config = dict(
    attn_scale=0.177,
    max_grad_norm=1.0,
    warmup_steps=200,
)
Each number is 128 + 32 x the weight over its row's rms, rounded and kept within 0 to 255. Layers, rows and columns count from 0. Numbers have three digits each. The size before them is the row's rms in percent of the matrix's.

# q: layer 4 attention query, 64x64, rms 0.134, rows 0-19, columns 0-63
# k: layer 4 attention key, 64x64, rms 0.141, rows 0-19, columns 0-63
q0 047:129144159107119127118110102127104176091097117104129154136101167120193106147086159059173107132148159133064152142106140109081110188198106149149200088106131143154170110110075192113139124110156123
k0 118:110187167109165133123103104108182154128124186141136134122134086074089044130175168120156106085136099156139137172109154117073146104161163123109158165143142127158095193179110130153089109161172144
q1 132:167073061133104147115108142109102116159190105109048190114143088174174174160134069106096092114148133140106116084131099133147129173129118137126101097158113099105130084118115117097191154143079110
k1 083:168128112148097142109134149158067111154164115125166091167170183108104154036105139167126169143100139126149119089160101117144126104097148126110140141143164148115180070100187123165137160140040116
q2 073:169166109154095123127164077129098120131177140157125078180098118125064134116166135118096125239087163137148174127121108110178126201147114154116141104106156148124127113178089113095133168125160142
k2 073:116144158117142103158168127155146126104111074179162095163101074115150100210118135154131172165140160054102181136108126185130100092176089099158145127122119161081120170113126093158108101125183150
q3 081:128078089123095130141143150111136106173184134113076202082091086178164152148096087131112116054141147130122086106174100182161142193090128164101107116150087105133152120103126171135156130154097115
k3 095:126118105134099169170143140111105068143118128114133050160085136119117156099127160155109190136094175112101197142131157131161144115066147153094069134142166059126198115153116137124103187107117135
q4 080:091136162114153146151178126128186140136130126071159094131089159112068108107075160156119167071127159072167081158127121167090143041110144117160114149140116173138129152099120109190112090095132106
k4 087:090087111118135153140087061106128142124060155110149189129088133169178113160093169111162142113138075083143119200141158099116128146091098155166140123123081094093101141178097178164158124125165142
q5 071:145101144139120124148139142124155144173150175112084165132136126121150131123193110212116112108105161147096175099155085139170086163054026122150156092132120131160141177129127173139172113127118155
k5 065:153115107103132134094129091156108135114108067137169166158105130105190174195093142131116135057091131161131082137125100084153140125127118092195156135085139124160119089121235139160149138103131121
q6 091:110085150138122172123122059118125185110100174135172079185143198103129111043101181131165144124140116130128143153120125125144104093083070117113155109108139107147108193124156168127124159131182161
k6 090:166163141136112073116108108088079143130121143115138152083095085101117170109112111098089125139099120168167152161153137139154208171126142165116141151137105192146078160162098173087069099133197152
q7 082:139102115120126099170068130163108135158164106197107165157167158196128090150139120107138130155160112164109072103140196202114094163119123141060175111091126141128121162125172066134144131111126139
k7 084:098168119133083109115154142110157183090151118135139053167091147160100179153109080081109183143110155121156106105154181101156078148138159149146103094104177153105117123170095121154205134109170108
q8 077:064130096174108141081180143088114164174140080134114152125146174159132098084137123076161144132136145127086124107144122153122184125057067096116093109104147166101143096132062140123179155167092105
k8 075:168175115081146091178110130176130157114155108158173158157169131157070108110132146149119155099102122097144080152135126111150059146097156101097086105142102147196217133178133110100114123114152170
q9 077:132154133092130115153093140094153115147160048204151062157158175135079082165156159086102157114144122121150138146099116168098107073145131125096154180098121167101097129094096125161077115147121081
k9 083:066115158080126097100207229122163160113130174096106158136180129134123110109156129158171144129130102090133122122120153133128082127163158061140113084136131146194115151137100121139101117075135170
q10 082:138139121087096137068163185137126125104152120143126138081088133118136156093143110111108168120068110170180144141157119158138124126225124111113116108135150200127050121094128113056098128105120075
k10 084:131177103174179099088177146098104134163115094118122115102153134148157161137130165138139109155127056114067108143106119162105114116186142125180120124175166032156087152074138116152115166121086128
q11 076:129170121047063130142100131143097143099182121135071079159085112135102155186053105089100123149175131080144138086144120159150154104128137151103064141114115137146107131085186100137160136106129118
k11 073:054140164143127139137114107153141133159155176171127112134087132158109110121094133155156086146109117167106133135100192131102123142124138133151186196177168130102175169132014114097142108087125145
q12 086:121089129153152191134114142115124144186121130138089160151126169148121100146187185120135086113085180151094117079116090112169074135105087185127134097143174113184177131138069114098156165112177119
k12 084:154115155137176155098122116118100162130132103117166104157128076051121118126123098122146157106171100125123138142125120106115115137131185127102193113109211169203115118131104222146160158154184120
q13 079:160118155096142130115117112142139131183146126113109160091176080129146111103122102187152079070117083179136202075114111160130195079087128110117175125075169068099095144141147157120131088125117125
k13 077:100206114084095179188105143102137110114138145155130156149154126135124094136117106139116138085130085162119142205114065125113120135159115120072082153126134176164082095183162178100104132074087115
q14 086:118200160121143103091149084118124173085113124101167079093120211152104048112119163135163111163133167145166078159141155143132142136146158104171148119125180145189119130093117145168085141115161146
k14 080:126095139143123152111079097143120166134118104181125127179122128132121150197122150126125176128117159150082104111108094165217144169090090125103067104136139111156157065110051157109158167094106161
q15 089:171123132114161200094108144128161130061105099120169087139095106153152086124071112120111132138134134094144145206031141134162130154133168138141086172105127116104149094116130128177146177101174109
k15 094:150083134141098088125121076146113118131169128074081134158118108119138109058101111176150106128133165045152153087188148247142116104107134158142121140143165110122129113080130128100129148146102108
q16 080:079095138091114170084120095121160151129114109104191099138127166193130107163104123105105183123108046125137084151051170130123106105138121149105092124149149131078138147145152090146114149131187193
k16 079:182166106152098128151137105112117109112155116152141128067089162123153186138120156134158108190138145091148147078140136174068126137090203144083115146104161053139175083137140132124129104191154157
q17 076:122077124127134188085145102175150119124085135138152091083093028171126136093099120086164063151080115096093146138143117102091099092161138114158121145121170140112140158118141119169186182142103127
k17 086:191142106113098117098117089158098078149171094148131104131174137100174139140125145222128122107106158165101147116148112182174130170135071161130134183133117137176132115101157132171120110129040131
q18 072:132052107095147140139115129176126121117174117162109123097123101074114128150161078133088076150102134158108134122063151203128079167188135087095115122108106145085176126143138106078184112124078130
k18 103:055152190105175075105132078106189161125122154108179141105122100121131055112166132102119099123139115151139139175132143136116100077136139127117132171129110150106057132180110124134080082165186120
q19 096:111157200165188119146158104125188155076071149169190098131106138087099088099162161136155136084142155082132131169117141084096120098162145087135147171093129147110114155145141105181082134099155134
k19 076:228080104133157079140117170117096122130118091129109115131144192163110136133104119159126129133106111196092136114081109110154144125113083154127194073103110123070153099090185128133174162127092141